config.toml
num_hidden_layers = 15
hidden_size = 256
hidden_act = "tanh_gelu"
qk_norm = false
attn_scale = 0.125
init = "normal"
init_std_down = 0.0
optimizer = "muon"
warmup_steps = 200
max_seq_len = 768
max_steps = 3377
Each number is 128 + 32 x the weight over its row's rms, rounded and kept within 0 to 255. Layers, rows and columns count from 0. Numbers have three digits each. The size before them is the row's rms in percent of the matrix's.

# down: layer 4 MLP down (transposed), 1024x256, rms 0.0509, rows 322-421, columns 0-63
# up: layer 4 MLP up, 1024x256, rms 0.144, rows 323-422, columns 0-63
down322 093:136072090156118133166141162109163209089083129124154130133084113116136125142161083156089163150132202148060153113156113163195128075125076118139168144146069117121091152088184111108118131172111199
up323 104:101156095147113121139140156108062144104121140139113141168127106112165124130153171098130185121141096080102144134146128140101104115154134132116146165135151175067142174153100027181083123141092171
down323 097:093136143063175147154117147124114097101117163132176148112119120119125128158132148141153176192107154101196117134138131139115132168134088130130116113100110057153143073123123139097142156161099100
up324 101:132156194135134128101145136130090103146146128127109153133106097041069107160130152163145094100071088189182148183084132121155086115134122123123149131098094089142126109113147111092167110152109109
down324 108:100095150148093142138132132115101114000079106074164137132138147135124140102185083135132134119141185115075115112165124137171104145098168135101126195096100141138146119146094129162119140104101113
up325 101:166104105128128100073129087135145201119095097118104108142064089143131141101167098113099110145095125087075128141090090110118144168167124122104132168159168142157108145145094109137150163185076145
down325 096:127114125108108086140156115088081075147161134085152171179103120165125099118190125119106117137089095131090104052104188141132155135177203142166108151167147133117119156129120146192135159121150144
up326 096:104167134104082189077085136141125158122143077131178180115155119120120097120135086113112151112089152152116083109068130179121086165175126139126125131128147094140107090053128144126104120139088090
down326 104:133122129151201143132127130187184150158097171152102146111088151162120165128088133099127118111105080033067165146176133159166095129105118064097103077137164165082073196131090135209143160101081058
up327 093:128098075124093130056103128064094108124175143144153154066137179183076068073142134107123150121059107081179167102150195189088163097160089124132122129147145125133106155170088134096167205156126127
down327 097:194151067119160145114120107143158119087116107119158148149175091136126139139125172156082147106125166149194138149118166137064077122127188122137088086113114127116108097116107112112108118139155091
up328 103:123109082118131126169134108102161159149192172156151118115122052141199129112124166127141127169124079136082182098135112142121104149134140042176079136139130148137131134160148166073143150155180097
down328 102:177149151095146110095121134127127126101159140132210169126046132135150143166128132092098129078134121189128115119135163141110106071177121113095099113162173109129076086135159164189083096172121079
up329 104:078086115076093082161190129099054079169117079111129121122103124054112155167084092103164081082217136100124186163197151138161132107078143132162156151138135075100115151162162173146105143126104118
down329 104:101159073099122095065127044139123111124195107115157139208159149028106107116111127164123121121165129154166170166151123091163099083140149093087118104125094147091101142085175182152137122109080141
up330 099:115124115102083150109108117138100129192112104145172124131138141097077129125099090122089124160187135127095130106119101141145145104100119131121144143160149129110059197150134092176153106150150128
down330 091:132207119108168095149177101094108081179120117100165090126173136197091094146144146082157132133156155103154143122141140155123118190095125112122160123071109137131132122198065131150094143034152139
up331 089:098150175109124071080133115134166094168079096093161151097105120110169111143099158081080111130139148136158096175086076110133107156083137180113101164156142134117096109160112085030164151141046114
down331 091:105107087090118135105132071143127120117145166132111088203134152092091098146167157115099085119115183106094079123104127099144113151125114124130094123130117134131163125156142102085126136146106090
up332 103:147158123154209112113087086131145065144116144102210065111125081165188092171131154124131116115068102145145111165173124129101169129172119108168098128108158119147105164203160100172155104151110138
down332 108:116120106129094050181102154098153131092132149105200112116125113092123163071119080159079143075154136074103136109136101129155106126117099153165101118173124114130088136142115142179133114111102218
up333 087:116130163127123132097094196087113114148131080112091237114083152110089090104129123115203148170136135084118111120118103149129085119169090181119146111116124138132093167143181139119105201108130108
down333 101:141087093101127084215139160140162124139120082140186094103151104120148149185132117127143142077158149097155064109123147126107136112103140050168121123109173118151118142098170153127101104140161135
up334 092:117121080146112124141143156137123099089167157109127160115143182169141101081133118112082162115136085102127113156184133176113093156139037146120168090094147116211148124096123164137153181158105096
down334 086:156110112107110155113140161118165122156102179110108185096163109075143117118145141148214074179122125193149089159143072099067174121186150083132079145079105080113112161196171137149124090127180107
up335 103:130097083142184136092149120134094087090112087136087091140134136198161166180121105102129085132097150153160081083088115127158144171163135138168083117141154143119109132169067103109149081155155090
down335 094:165092106114131181145124117187162155099127122123178144138099119094132200097108121077092160122201133051099126082140133099121153089136153106189131151158141151108068076136119087115153146139105111
up336 097:044111141158106121140142173115151177146169143126057175102145076169162067160085126129147106102104128147038133193115106154082143081130118104112171155086093083161071140165128088091114164105121126
down336 101:101107122165150190111162115124170137146078119114130112181130107097083120152126111092207147125114198098148130158095160176103105060121097122130101174102137140112135119125146125166120143108074150
up337 103:120103091148141100218155089176153105116092021161113151116086097075122146122157137148138093142106142110131068102153117109134092093135129175093157098131060137141155155133124155127146083085122124
down337 093:108209149182139132117119136106162112072173113120112134115165164126143103126116109116120131112108117171114167107149126079137183173158100102104125168123201110134074110102187180126081146173154109
up338 103:106131103126106156166111106129145203155093185085094137084191127139136165126071142104126121154123124094225120120135176147129122096200122101131095116120146077151073119127104074109220174120137103
down338 101:149095129145147172159123096147120079120157115126112081101150148128118093107122122154078119092076111134117157119118153147155164115097121106096143142150174138152189116165093147176166123189157133
up339 107:146116144211145173130137137074126125136138177142133138171109127159115131178151069132168138136135128112075115163086089147170104158122141119101110097118180128173100136105068108124098134101118085
down339 107:149179090047126121118118170145123158142107046084120194114140109107104155107182134099116074135140141102136110108159139103119115104168143100113121122130139123110156104168185170125093138141141118
up340 103:141110138127134134137084135060136136110159125111138147142183110120110149141173179124089133122073103179198086126102115097170169160137152122109160106094165135104158106090143119133176128111089187
down340 099:152113161159100177097183145161109132091121138159160172114103134085171112126158068125114154110131115100080149126123128108144102162096083137169113125140057184132089160143106200140099123106150069
up341 110:118164159106146130108129140078153151117120169092125122134112130127158072136134142213116077160103119135085151122107169134136119108079039107149134130070168176121064082145117158184174188167129080
down341 118:145109116135083133112103122167107124143092076146131090113121138144099209150124171091151138083120132120159112133112106129146108182142158154060126145163105137154137163089130099095115102076135205
up342 096:186080131180150088179108136139116173129079109114112121144121120102181166104134118123168102092163136143115199114131141106117100096204156135182171155147126144142141109095106134109150161112189144
down342 104:109155107165173170100122131157120111163113083110116121192122134111086142146112140098113193141147129133089147093121121120129094133100092119116129113149166164081125133167167196132147109071100139
up343 097:125133131142117154118107156186157142167114164135103127128107188119157166095119139155111122107121169124039101162122126073174135113112067145153138116177177101082113139098174085174152047109108127
down343 099:135146141089127120175095099117214160102118150107023190150110114113117133106194175093138148091079125113132159142139115061110135126171142147089113133188082147105109063084101153182167097096199120
up344 099:144150131101176100130057135122125120116143119192166120146136118159127128115076072152130113156146149157080152144134081141100081093167117089158110163162106145127090133119187102094140144119105172
down344 097:085111145147078099189128147114190116132143166183151120091125064120093114162147187135088136137159154125145140149110144149185159171165111126086125125098191155128062064057121102197194080137127082
up345 096:108205142116154099092165124180142170143126142114113115177109135098124113153174127089094106196078124174129085150097069157128156089147170189152110105151114125056216124144122108175129169091181094
down345 096:144093121116170131096118189131111098118121175150182100134137143101157177167101144171122131166133143118157139128147113090139143065144106111181183105084111115112186145120144092122108100118112122
up346 096:128119221095096148107172109126112119141085096166128150108139144096173092133166120087125139126150123136151080187125162116148135152179118112152116130129125128107114150089172108069126158168153113
down346 098:158135166108099099155126090076119141133126128167151116143143077139051125158152100105132152156167098142155128101073195098070111199111102120072148137131120104133129152138085140150090146144112135
up347 111:053187139096127144136108118146123139170089088091112151103119130083084162088126120154070110123136150100212056098159183123149117086186117102143134170096082141149176112182210085162154136090114145
down347 101:104140146104170104115116150157179084126175081119135127089184167102182103080095130076166177136105117115173118194042199099095142089160141097091063158126131146103183164125122042131148118178125097
up348 093:167142108127119105132139083138151115081099142105143123162138100077116186062162145150169072147106077099141121127064106117073170131187163119119053076161128117144088119132121091114120122146171140
down348 092:148132117138130173094154121114040102131120173153108155157193092105102131183140155161087148140170176089136141140175167187136145107085127136122128131173127123122115144144066136119169134151116152
up349 100:128164152153150095089139157166117121078149161073075166137123095153125123145114118114093087094139153143023163096128126113139119137094183127144125091129152141131176134075105176203115103160141137
down349 094:096157121154141064159134087160136076135123127142115114132135123141101202155062159119184160175118150144156135142120111069126097108141129124169096162240086099080164106096116194140126156183087077
up350 095:131148082088114126144088112086151119135116150092133133118111127146113116096129079115140127164141129168179126161100131153098119181093102104137108082127146122127112171128137160136144119071214080
down350 089:098115125108125078174148124161160151117139121127131119127156081089151094149060150133118155098175165131070196175133085135194144153156114102118109160130136104110091143089153066200131071198114160
up351 090:161117085098151200113077145129131122159171108170097127101140120120149128107114100112110080139093097152154102154146106139116152094142165114112104077142091134133108141094116141159133099120144167
down351 089:104166133106151163110128110156112063139171155164156111091123112107144109118142139111173160095136048097105097089148151136123096046097092129109158136108137173097172129109124114158094135150215123
up352 094:087086108154117177129175131137136074147210126079136113126086134100106142138134141141153191170172130173132140066145153198101045155139091101136175228177109087110201124138167152173094114122123122
down352 090:129205170112093126114103146111129127134075150100148159029214168128081147194153168159146107110154105119160153134063125164129154114186093158166147086143161153124098192143134163189067158107111089
up353 094:111130138141081111160113168137121145135135134140114105076192172156184177157122088088093140169116021122114143165132105148099100174159098138132114146132202141154095153119117085141116136036149126
down353 099:181111149135104054139198161119109127113173152098141111108117103113105074193111127099116090120131091159192112116069079132160109116182151151103187113024136166075158087138152132111127029175148178
up354 089:178137154149104140071105082101129143092109130095174114077098160104175143212114137180104163157117121203143148153106111164146102167095102043140082168105155105132140151131133120133118119146160149
down354 088:100125161156156138178176143109088110126152142162148129116160100226180112068157148179144079128147132125155094113137159111134140117185178121182063106159117102108131108145095152141097135132185079
up355 103:109141123080091086055109164148149154140125090091109231107114137157151151155118120213160165177137089124125154153090115110146181107133123150141162099107111098143143188102113161178136061117126093
down355 095:102114148114108135091142078154119138150141164111145038130101161092137164138157096154117142191166140154100106143086077141116119121133136087127143173170066120090051171093086188112123152142118116
up356 090:133173193146139178125135113109135051105044121125195099156107099071160202214168105084141109140097129121141155120115118143060138119105157162167145126164116079124123183084119161111128151146098154
down356 090:090062117154129054104134150083160174106088117136130121133109152220161168041064157120105163078097139142114113118148096113170126095119137175157104178135161112147180168160089103135136133090152145
up357 105:100078113151095129096132088086089128140083157164154142143088159094090104145094149113211130111139103157093096148165149109140171134098103103114151136132088182075099124150125126079172157091084114
down357 105:159148088092097126151127135117133142126125168099197060091116158092159140155133142152116079109092108125089170188120125170133131127096151103092106128086035148068203136077128140125184075127156139
up358 114:119173123118067133070107104126171148129173147106111147072109169158123144124083126135141068130153097103133107122066141177142118127109164133174077083161111169128127142084130159129207108084099128
down358 122:131165140150152126137170089137149095162114132219146089135090154100106057135095097117155142134126196136091142090134141147144146168123142101125096170152060165049140117130136192179123152101117138
up359 103:115137084167145134115075105174095111158148115096131086161111126115073139147146090163163117166141137131158113089133156119097137139124131167119137133154080107083136162124082226132123137112086108
down359 104:127111193115113103095158162153105168087126097174158115119081104153099127138127147138111042113073107186152058125058132153156129085126169155075113118193143146131078126121039138117175138139109114
up360 106:153153113180128129152126130052154099150076146146137101135119094141134055116133138113103142167121115105094192141162100112131131136100076167145100101135166138164133115190109111077116105084091138
down360 108:148130111114147103118104125041100111112169151114107149189141137101156100164136142126079146075144128151080213125157133166143125163207116090143137075183146196111061141150082210162144103098157148
up361 104:110116102123131077134131188097141108127115134149149143134136089124052083148182170159162136100080138080142156104160068106137163098158107114129142157086132105075143151149120116166184098168148099
down361 102:071085125097069162069131139102173135145202165050173151139114167161108115192098165159038188169128144135158136121108108153128147164085123128173170137117064111120183170139159145203099118137128096
up362 104:137188087154132134102114152129081161187094182131092104134112083170097122118097137103154142106151167144140105106093125187123097096128113149112168164115089113116174138167157167064058184136085078
down362 098:134150144152134122070144166128104085138149119134128147137150090199138096198123190151212089132150155119116160037131149137112118185111122083128131155138085087118150102066142149174106116094138104
up363 105:125080023191144145171100101135127152136093172163183109114096153071125118067076118123142095162101161113111098128125167168101073168139120095114145124090093097096150128131109154109101115107095125
down363 095:157113083163058120133109132142120063088089107125145084093118116119183163148091165119159125137093076136136111128146113106070164106170173148180167167122137077158153150081108110197088092080110183
up364 096:110142133180199139102181130085083079117121117078139116113095128160120124192177092074134152141100109115090151138127136138180083151135114159124113100107132170142126123087124086098172161090108144
down364 095:166187190136167132139170137212181084155106067146115144173114123166116051095093159120125145122122128071167061150153133157091165120113064090164097143136154163123154099106155171146131109127061084
up365 088:111142141126119145153113189139133124160183125143096105152167106144167080146125166084166068147088111143142143146126077129130204128101130156183096070075175169119172176150133102118175140083119101
down365 089:102087147145126135070165054143150198146091143150173162156091130105128114069085169129106104128105050120091181130156126140148105102108121058125187134144135139114072132052132135066154142096080133
up366 095:096095197157130141121103117088149084128175087093087172154120143126126125068120161107069212156094176151075070101137138152082139118128155144092177138090179139136113110124179079169106151089143193
down366 099:128129138125086060045175162126104146108099122164175101109103095129070165115146213071158117129075109162119098150123116120117161087155201141122115124142043109104148114115100114106045134169178182
up367 100:144138111135135123109097172108146130106125088115111116132102140173138163121150144155117097144150129100116144118083120103113145177180202187178138110103103094098135096096186135071114113071110091
down367 101:132120102145041070138181097090143162097164169181075170170173100135115100134145087081157116079143100096176136175157129130132143181139152132114109143148120092079108169135086098118118146131125129
up368 095:228121111121098154098118181129124116107099118103120087133144173120111109120179162073120142095151125166116210203148147085127112152152092136075137133154107162109099165137173154074117079155061182
down368 092:137156141129064101135117190141111102088154116092066102084159135124206118175092169138120123118149105230150090129127109133097214202072179116175165173081116119098139095074165085142114105171141102
up369 094:176097121154124167097110127151151125071115106159157141158151157099113135152138114096134082194105129150212068125069158110114165127101106159124119165201120097169137108174113091137116196137091138
down369 090:113223094144097164150110117076138090189160100102085137158178115182126129075111124118160188124121112115038111102179113137108172186195117165130134077137169114127142117155112123107141127165104071
up370 097:159108138125113100068146154131141147155144117092126130180083168170108058167098118185125109156090124110077115075153112090187111150097148103102150075135135141177101159124107132070099098166126111
down370 099:066110127118139237171136084133138129092148105095106090149121120075151096084107096077094115102171140101132195177193137163152117087144204213143081224117116184190107154138136122101161128109147126
up371 100:154106179117103124145116093134138094118184090148160161132127145117130118054111163103171116109182043099106089105161123115126128085083079128132112144141160136160103139167135139167181161216129125
down371 105:071137061140169097127128145126088106173119146122107081176153126078115095154156034145111120093095127150126154160109110149096121161157189163135113136157106153081111152111153200140061072108110141
up372 092:117135164158125101074116088075094080145122104165142123239119094116092118121131096168150083108083141136141111055118176106174115160210111084162170146108095185076158079091180134165137199103145193
down372 098:121140157145091104160146132176105112125131125162126064071123109182113130115085155092104119200096133110154166180108143162116107097133102077099104134110173141163128165090099056087134062144121069
up373 097:155104107069145087146129114151115124146143183180184073159140133141200164105179158118068150166103186129149165222143148100138117159159125120115157128149159164143114124156099090141133146123150092
down373 089:139161164153168131144170111162126114150117107137131111168142154067098138144139142153072145074160156084114082125100138088121158146105101136102108088146103080122129124069140145148138093176099141
up374 102:109093056149085143133144068154097174097119181124137092089155176155157134098163171149168143168143121123129143110138146108098096127091122099180129081119152137082102157163141142094139114096104212
down374 093:147157185143096143189129113062096113117143139138071068078135115134172174107146113114136174044089095118122155152118100130089113197117141177112155192080138111035093162137106059130129126147149131
up375 103:168113117119117110105147132088153089058116116146165100107128146140097086078148161161062161112101105121088121151120174080063083140154134144135126173165174146078099121166120139091133120177106182
down375 092:160154106100114124111124084138148126102125065088119194146176155150186156117126063123124096133091095164096096115169136088135133185157137074115113116080147120117147106152160117165120127131141141
up376 100:170192101150172211150115135117121154090137138144122094140102188156113128111188156137147133093159045125100084146123167090110113091150121128158056149140192116105082141126126182133150182126220134
down376 098:092088120060114069073169139135141116162132106078132149166141115114154118117110097071128121156153097068102086158154130122157079158105103141125164125147111229069151107144113103123118132155117138
up377 098:129152161156125078046144092132171158110192078137175140147122114119127145154127132159140140207139144181086129160146152135121099158115137158138102124116110070140132071083144148173145091142103069
down377 110:151158175121071131142141111103142149147135096130147144170120050131092118150171115056138194156135191069136126103102141156112099120163138100085104135123218093078165147117148226114135135109130110
up378 097:187099071110153135077168087146159119108118141150128107071159130092131140145098168055099107118121123118141095097057155180081160124099115171108165055188119149167165160126152179156073089110118156
down378 100:015136136077177151113137149160049068107125121128164089173108127134168175099116183201099100159178107140193186130155124170109082094143157143126110115137111105101147143175093102079159132060141103
up379 110:115122117162189134092138139191140088103119205123115129095191135191136152073139137159118137161140087091168095111117096146122146152096114130099152086130101134140177095088111164110122128090123150
down379 103:128031119170076081113094193157141096086138102110114079118106115147173143159105109141158091161127118131138112151176083128122156094102210132145138160126109071122126153085161100141133100146121128
up380 095:125142149140061113118078171092126158129099098164093151111122136149124120127180138096105148156097121063125084186128215086128124107132074156137167094127095084120175119120076105064124174104120184
down380 088:111082107129164147108131162132144103100139088152145103150167136129136053159131121138159146142136164143118082081184188148110067133115159081109111171138134122149134152152148223156097160124094142
up381 094:162154150170189130151122197168146135086106122144093103130132086116143144112128102114127127034134079096104156127086091152158142121209175097119092104084146156184100126200128173158149146180106101
down381 097:143119164117166066112181178136120143113146130141117163175123104186127117126122147103101138078137161106076142110156070134081137113098163077134158131168082133147158115096166142149095180116056147
up382 098:087142149140136156153089127078135185166141162151153131142144114113113139130099154105111127150195170166161177131109095099192134130223101128091192126170124070149183145097108149113064162119174115
down382 101:151159171133146109161067135073149168123145072127192053134056129160091104121129141104131132104122086130115130130118089124114153135071162119144079149166115154168069127098132113185202147178202141
up383 093:128169167068146176124098085114110084143158175134129181119107117150112144067087126167110131151134143101179107122075137120055123120169116118044126189115143107186127130073149100115084144162126151
down383 091:132130045194113066178158112156112058129099115143184156150171079117181134107104137180103140117135050107097103108146068228136118111164194152169155112106138101100156132082124195141128099075132136
up384 094:106202109165142142089115141103135093126195120100123159156117119141138133079162172105118122092047115187091114120156142171121138143149120134138138086133206121170117098106148103123096195125145135
down384 101:090113124154148153149154157135085157077103078152145149113162108081173100075127136090116145203144105182184166157136153131109099120121106092153164117100050114138135117135151091042010090140127115
up385 101:153060103148123128075184109095146154134144141130124148108158159156148088174162155145209077180111172102173106081141126181115097126159156123119139049127109133148115135075123204093132121089114109
down385 100:096119089148129110150124169189138139188101108113101175087102094108146136164062138149167095174144125131146128126130154143112130178145114105135117131092130118118096149132149132170138154137117134
up386 099:124109151194207127058111147100133043157155115141168143185127150110042121132037143117116148154082112172113189125067101120071153133162143068150124117161118125121107100136110134193151134144129183
down386 095:111129071128099128175169079153169159110094139155117175172073102160104186123121113074162148135184149156142123148154137167134129113149165119163133146117093110146156109120109145104087127088119102
up387 099:139141133087095177186126120069141174143186124108076036137085119143164155142114150117179059099144164134190107118149102129153116166165151102167074070144057115123120198177132170126128171098149120
down387 098:151118122183121108163199149170164117128119144100141113157158120120075118133155091050149097113111138126111057126068162154193130169097076091111167091151143108107150135084110158110101116098142104
up388 096:173142134117122076159094114086202123139126134160069081106135165143106121124094092128123155120148124121090127087089109068127086065120120081190087173158123090139160165096116128127095130133199084
down388 100:132146112136147078133168081122110090104140115070135131124156101100151196199143163123130078127105102171097146145146081142104113117130147152092151157146114192099148150153150162169147123135137082
up389 110:093092115136154148102120159074146148134149134166166146107148073104067138113094189118143138118157079087164191135090099124145147136120128125105130127137143158163148100164096171163163124161189134
down389 116:087167100163127126189089160149085069140147083154128144123111078157137093156057156196109113121061098169128138121123122107109144083119053136151101164114152137141162090095116153101164125179084153
up390 102:118144142073146161092101111155100143150167085161154130069064120134216126129158138104094103096120107158186201142186149162157086182148090095128136094137114111119169154088143121100146094147128087
down390 099:174171146127199155143144144146118089080139130128106087181136119082066099158125097155154152121177132095085067081096135093122157180107120183109057164126164184126115125132055146161186133122094219
up391 100:109116108133109192096091106142177113101202101172109133104116131150171097171101135127096141076099152151106154065132137130137131099154145117147114074143146176197111124114137057144154136134144177
down391 103:145153159144134183148109070126157136081108114091092128137115140182136127064142089140157146152171038139123107102126095147196125095083137178148125136103103156131119131154096126067101145137112148
up392 109:140180140158161152144132105130092137103148207126184112113079148166145070133122125163091125106148129174126150126130143189066161163125186135046073105107115083085100119138106165125084054113134136
down392 108:099123167148178091084157115142168137149073088132121102141159099099184148113155106084201120186120095154089128079124129142150137108121090125157133128102112110135158128140105077137159138121128073
up393 102:119102132095116165135156053127108138129071098115132094192107129152188143105103184142101125147093150136232113085109116176092131134121128156138065088118125128151106127138099146141202146130085111
down393 093:144095116161138116151087152138130136136127152144115115062107154118130149118146138161093136128137160102087143144150150127147071159146129123047185167118123058098148178166145126078107121151123105
up394 097:105094107174156149154094130096189151018179141130127055118123122151185102112099114159092169174116147109138130153138159141132133102138193147177153106129083156111124130148068114123131134139131169
down394 091:101147152207126121122111155165149095134142091143120175173159138149125115125156119105120135079084106067111121141172103100099125175068116188110094120142126118101124137109055145140153137131135108
up395 109:071150127095148153092111156110107180179098101139093141109121126152146081137094231104141124135138166105136163155119145174125074147097136145181086123126092166159160101154133132137146115122159213
down395 103:101143094102135085146127123149143094185133109122090139141065143153168114155168096084112161129128120122129155156091129062115144094147080142141180188095093143154130114204116145099124100121156080
up396 101:098131105085129074101112105118164155137141135117087146104094138084168157140148157147177091093123078117111192143125138124174119119124151049126129074135115139111096111095133126125165167128136145
down396 105:123120097162141069115173147150066155077159119104137118188098139133108160107145128119125103146140158119125127141097077124119114122174181098097126153136116126123087156156142117110155175075126115
up397 109:181135105165124093140141145190154125096083112122124155132171203088134144102128106135141111047146160120122150108119136121110153186161196121135133100151127155137146141170108115216116106155153164
down397 115:145150054148146191153102159142133094106089087131103127067128129133105093128131071140145191104160123143077138133164129076104091129152121115173049171082133112131116060127101181152146183066084126
up398 088:135151135196115077121116126146113110147175079120095171112156073124121124167140146097113140113088135112106132124156138104084222170155145119114119093140161102136135115162142119117127156119136069
down398 089:039139111140097137184139144086071122134124165163168095132124129094157145116113171128120101148157029150161191095118152150145129163098147123146141154142165112119144120129098129130119147110186150
up399 096:138100125101063179163122146120142098173152149186110081173094134120170100151148125118068091153103195148123150092143113136155083125106156166113127128153082102112040101105108120033195081082092134
down399 091:112169134105064107113178097179131128139170169111155110100161150135110141136119151148174097088149049142099180133133141093147146112094128119114164073090144133163132139152130191205109156105117102
up400 104:149174164142139140153132161105084158138128168085109145100107062142138152091043157105137132109172096118130150085171170155077141167096136078067119168137159136075099133117170088077180122175119100
down400 104:106077177177075142114120203132069141160154128106127131142113156148137141138087104097091144196090142153124181140138203098058196146128187112084148152123098133139126116085131157110121127149151106
up401 094:156139171097106176097112117041130129093159150153181184128180154151106145149110150116142111155098115149137107120111179128114154110140115141125136152127116081125101121107182159129102117128081090
down401 093:184110112191102088141086121147139157069157147077091151090168174112141102089144115162097124175131110152117110147104119176069146105066122148083152108134098162075171095145145111122071116174101128
up402 105:117075128109134104104132144110147104124109093122111094128085099136147139135082149137132138175090164088116136151176165131126064158145096140119184148175079106099127161144173132155177127150109082
down402 101:100126144125119109147142138134106096156096111217110126151179142109118125160171066099100104102188177135125131107129139086109105158146127062211155133128142134086152187155167154196168146157115135
up403 096:133126099203162162140092105156063131115143091127155127094106178126168164181151079122208109138120151158094106112146129116115138128075153148106135110144101105176106110174169095172172168137125175
down403 090:158216158097121114145105137156142100134094052162093160119161112125111153102096155130153149089165126113125105130087136189125136081132067078097125147164193123113136110139167140125116141147165090
up404 111:187116133205140106083131127115154140139094129111081114133117134151110170151114140156154086176123089177110131091132118114131149113100129121114144117135075138131085147070147091115138060129192139
down404 120:126119115173119122093111144148138158110088130137103137110077159161132112143106064093113168198187185139135146150132099114081137122073157161114178096114090120065097121115202119120102156126169168
up405 100:137095102119114143132153138128129160165207207150117140104110142170037134140116123107097178101146079136088210088106119099175174110173094131129114164148169192136119159133117112100147147066133152
down405 098:146134113150144119166102146122142127156096162150167093155150105079125092114132125090161151143136129112195083087168118066083158097157127151097140165070118097129063083114081091159114079094168150
up406 094:127146099140158103118154154148147115100098171166136183141138051126063145130137135148120135171098126114053121122123112123118184191167169090122125134150137114136183146112128145151107088135182143
down406 089:105118132137121102109139123071122084071180112128104091137138130079112094152123136134141174114118123193165220091110106097122123150132151080160201114088127115101090112081151124130149165123149079
up407 111:132137164156119163093166101125141162133068149165112189143163133125171126218133111122138161093147109175050085095192182112159180124147113158164120103144114091163092164138116104155118195135167161
down407 113:193124078147094099182123091130085158152171112119209131149156121068109070104153105125126114118159125180166077181092132167072104141087124101115094133145108071161109108103115167077114165107171118
up408 101:154163104116116181142164125121165117088149134129106136121043181103080136130102125172080138138094086199170140130137120150153129146138116115054170139132126111124147094146154055219245100170098121
down408 099:150146094123132101143154154137163150116136148135141105112126170139099162134129069147177098142160171120103099097145126098196168082111088114155077090110113132168173180109167123154143147118119161
up409 096:123128213137148116189114145100095132105109098099078103144156115163123193088101104139172124129106077180115119162131080141094190175151186125118133097148131147115130134092099102157096139156109109
down409 091:155140106152124093071104138100102093124152161144143156177195152143120105132128098179099111134177182181147115092122179076178067132124143138158127077073121125092105182124083146106140107100080100
up410 088:125122147134179072099177112135155124104151128156122151160108142120092120101117109115078147165105140177098135179080121187111141107173125152068130094123068129148162131136108161084100161111126105
down410 087:107129128160087190120124126134164111115174091140096085145090051103148113190119145199174114100145115148140131059126106129119169116101075168140125126108157071130082113093182143112164170149108091
up411 091:124148162097169124099118072054145135162158185163134142130118140159132164133114106148118109154145172132124077161183151124201059141154161121166188116168130207169081153140095108136110167076126123
down411 099:117113156120131111174114076143146157105108157124136156068111193124135086108102118124069136172137128156094120111143115136080120129148123113184122145160137157126138112149131137137166130166127139
up412 109:087092119138128140138186108141120115062138129086107128133065135132105152134114064138122127180105150184111162121130075151096119075156138068171165098156143108145104158104132082139188154157139099
down412 102:151135169167186167146182121093141107169167126123157155102171172082114118122098130132078166121117113089117147151104141117129156149123088097112151154156134073113118106144128072112183136129093124
up413 099:107056157156053136147136099119125156154145129090102086131125150113102119087168128068124146102150110124153134048168142137125145085108151181122098146193143096131162156069103142158152060155153094
down413 104:119085126101198172077156142164107117157110099201139091077096085105144119150141161177184150098127170099096122167088130131114173160147054068141161130121117130104063078097092190128069132109093120
up414 109:182130098112051148083100131143106188167170125159154104090106144128100152173105162102089182146113080114184136123120158133113096126125116134133166120099154180112074125140126134225089124138129127
down414 120:119118104156090140059183126126093151121121109117135067104177081120128123098152104126177178125153081096151148081118099172121137104073123084190191122073125092128185089105169137085128076119066110
up415 106:110092102203097165087111123132182142130140121154121116117126090131119125129113152201149069114139140112120162171141102181172128202184164145113144085127075174060136103134164150167124155085147169
down415 110:135088166143128074105196117070159174081132089187120114134133143147153116160133155126142156092109140135098080149161058128118170122189151155111167147089118187161102148105089116129100107187149147
up416 098:215099121149137136120143076123112091099130102070127145102100159069083166157166134118167104149132136138100105156111141141167086122059177096118180135106155186133156135192114154115165155123145087
down416 098:102127115124173059134170104116130155144147117042135088084165122151100147093105119123130140100163085102120165102141112100173161111121115134071164122093060164147212174155076134119070127096100142
up417 088:137128145138131107088116138128100161160091118084163120112059159098139152108145106087163107112191143093095156130073120166055101124132160115119113193085121216073195138137170140170136153133144106
down417 092:133164168134130132092098140170117094166146129128138159159105088136039116123085173138097166190125116130153119145187075094148137103098123075145080091192131115103073103110093128128102074109136112
up418 096:152102094097104097164118102112145140155182088174114145168097101158143102142155163101137094098099093098113115120177181179125139109108130081105088115164084135122149105114133197141145123159158115
down418 097:094122120160156093104114137146132144077167060154059115174112147146115099142125170080169125153196150115092122198113130132090110081212095092121180123181117194099094088136062132117164093114084132
up419 111:111080115105127150141165109078106130112140109193136089099125160154162093112173179103117145154112122125150112124143084140124100103146145120138105071154125161116102128151183060158139137155126155
down419 097:139181149143100098147111167143128175139123115183144197159114156178141162152123136153147125089118092088134081140127091115114114121111095136147071156102127115149130125090108104108161154115107149
up420 102:119060101148155168097072129092158180102127106131137051163173122119138124179107099083128144133107124135155081170126140119190139149106144160129172134133196127140125138188139119159104126122190194
down420 095:217135122162126092142157132123144094147104118136156079112101156102142165165138136125135141138150101115116142092151133066096205157113140085104132149161100163141108148072164114172197115090064136
up421 107:110104143144141095082143178173161142106074128136128140142126115111155147166174151170085146130133171099102135136095088165175096155119118072159111082102090141108152109195080156118124155131172058
down421 123:148080123146177134102169104104087162078096177120158185139162092143098098040143163118109159074119122152165139114148142134165099086112131118069169081145108131139177120130091098079117162141089111
up422 102:168106192129150111139159152125079138137167086103127075166157056126162157173127112126069113121089150108092100144194147088188132104153166136143164130127123149096150171149150210125183134165143148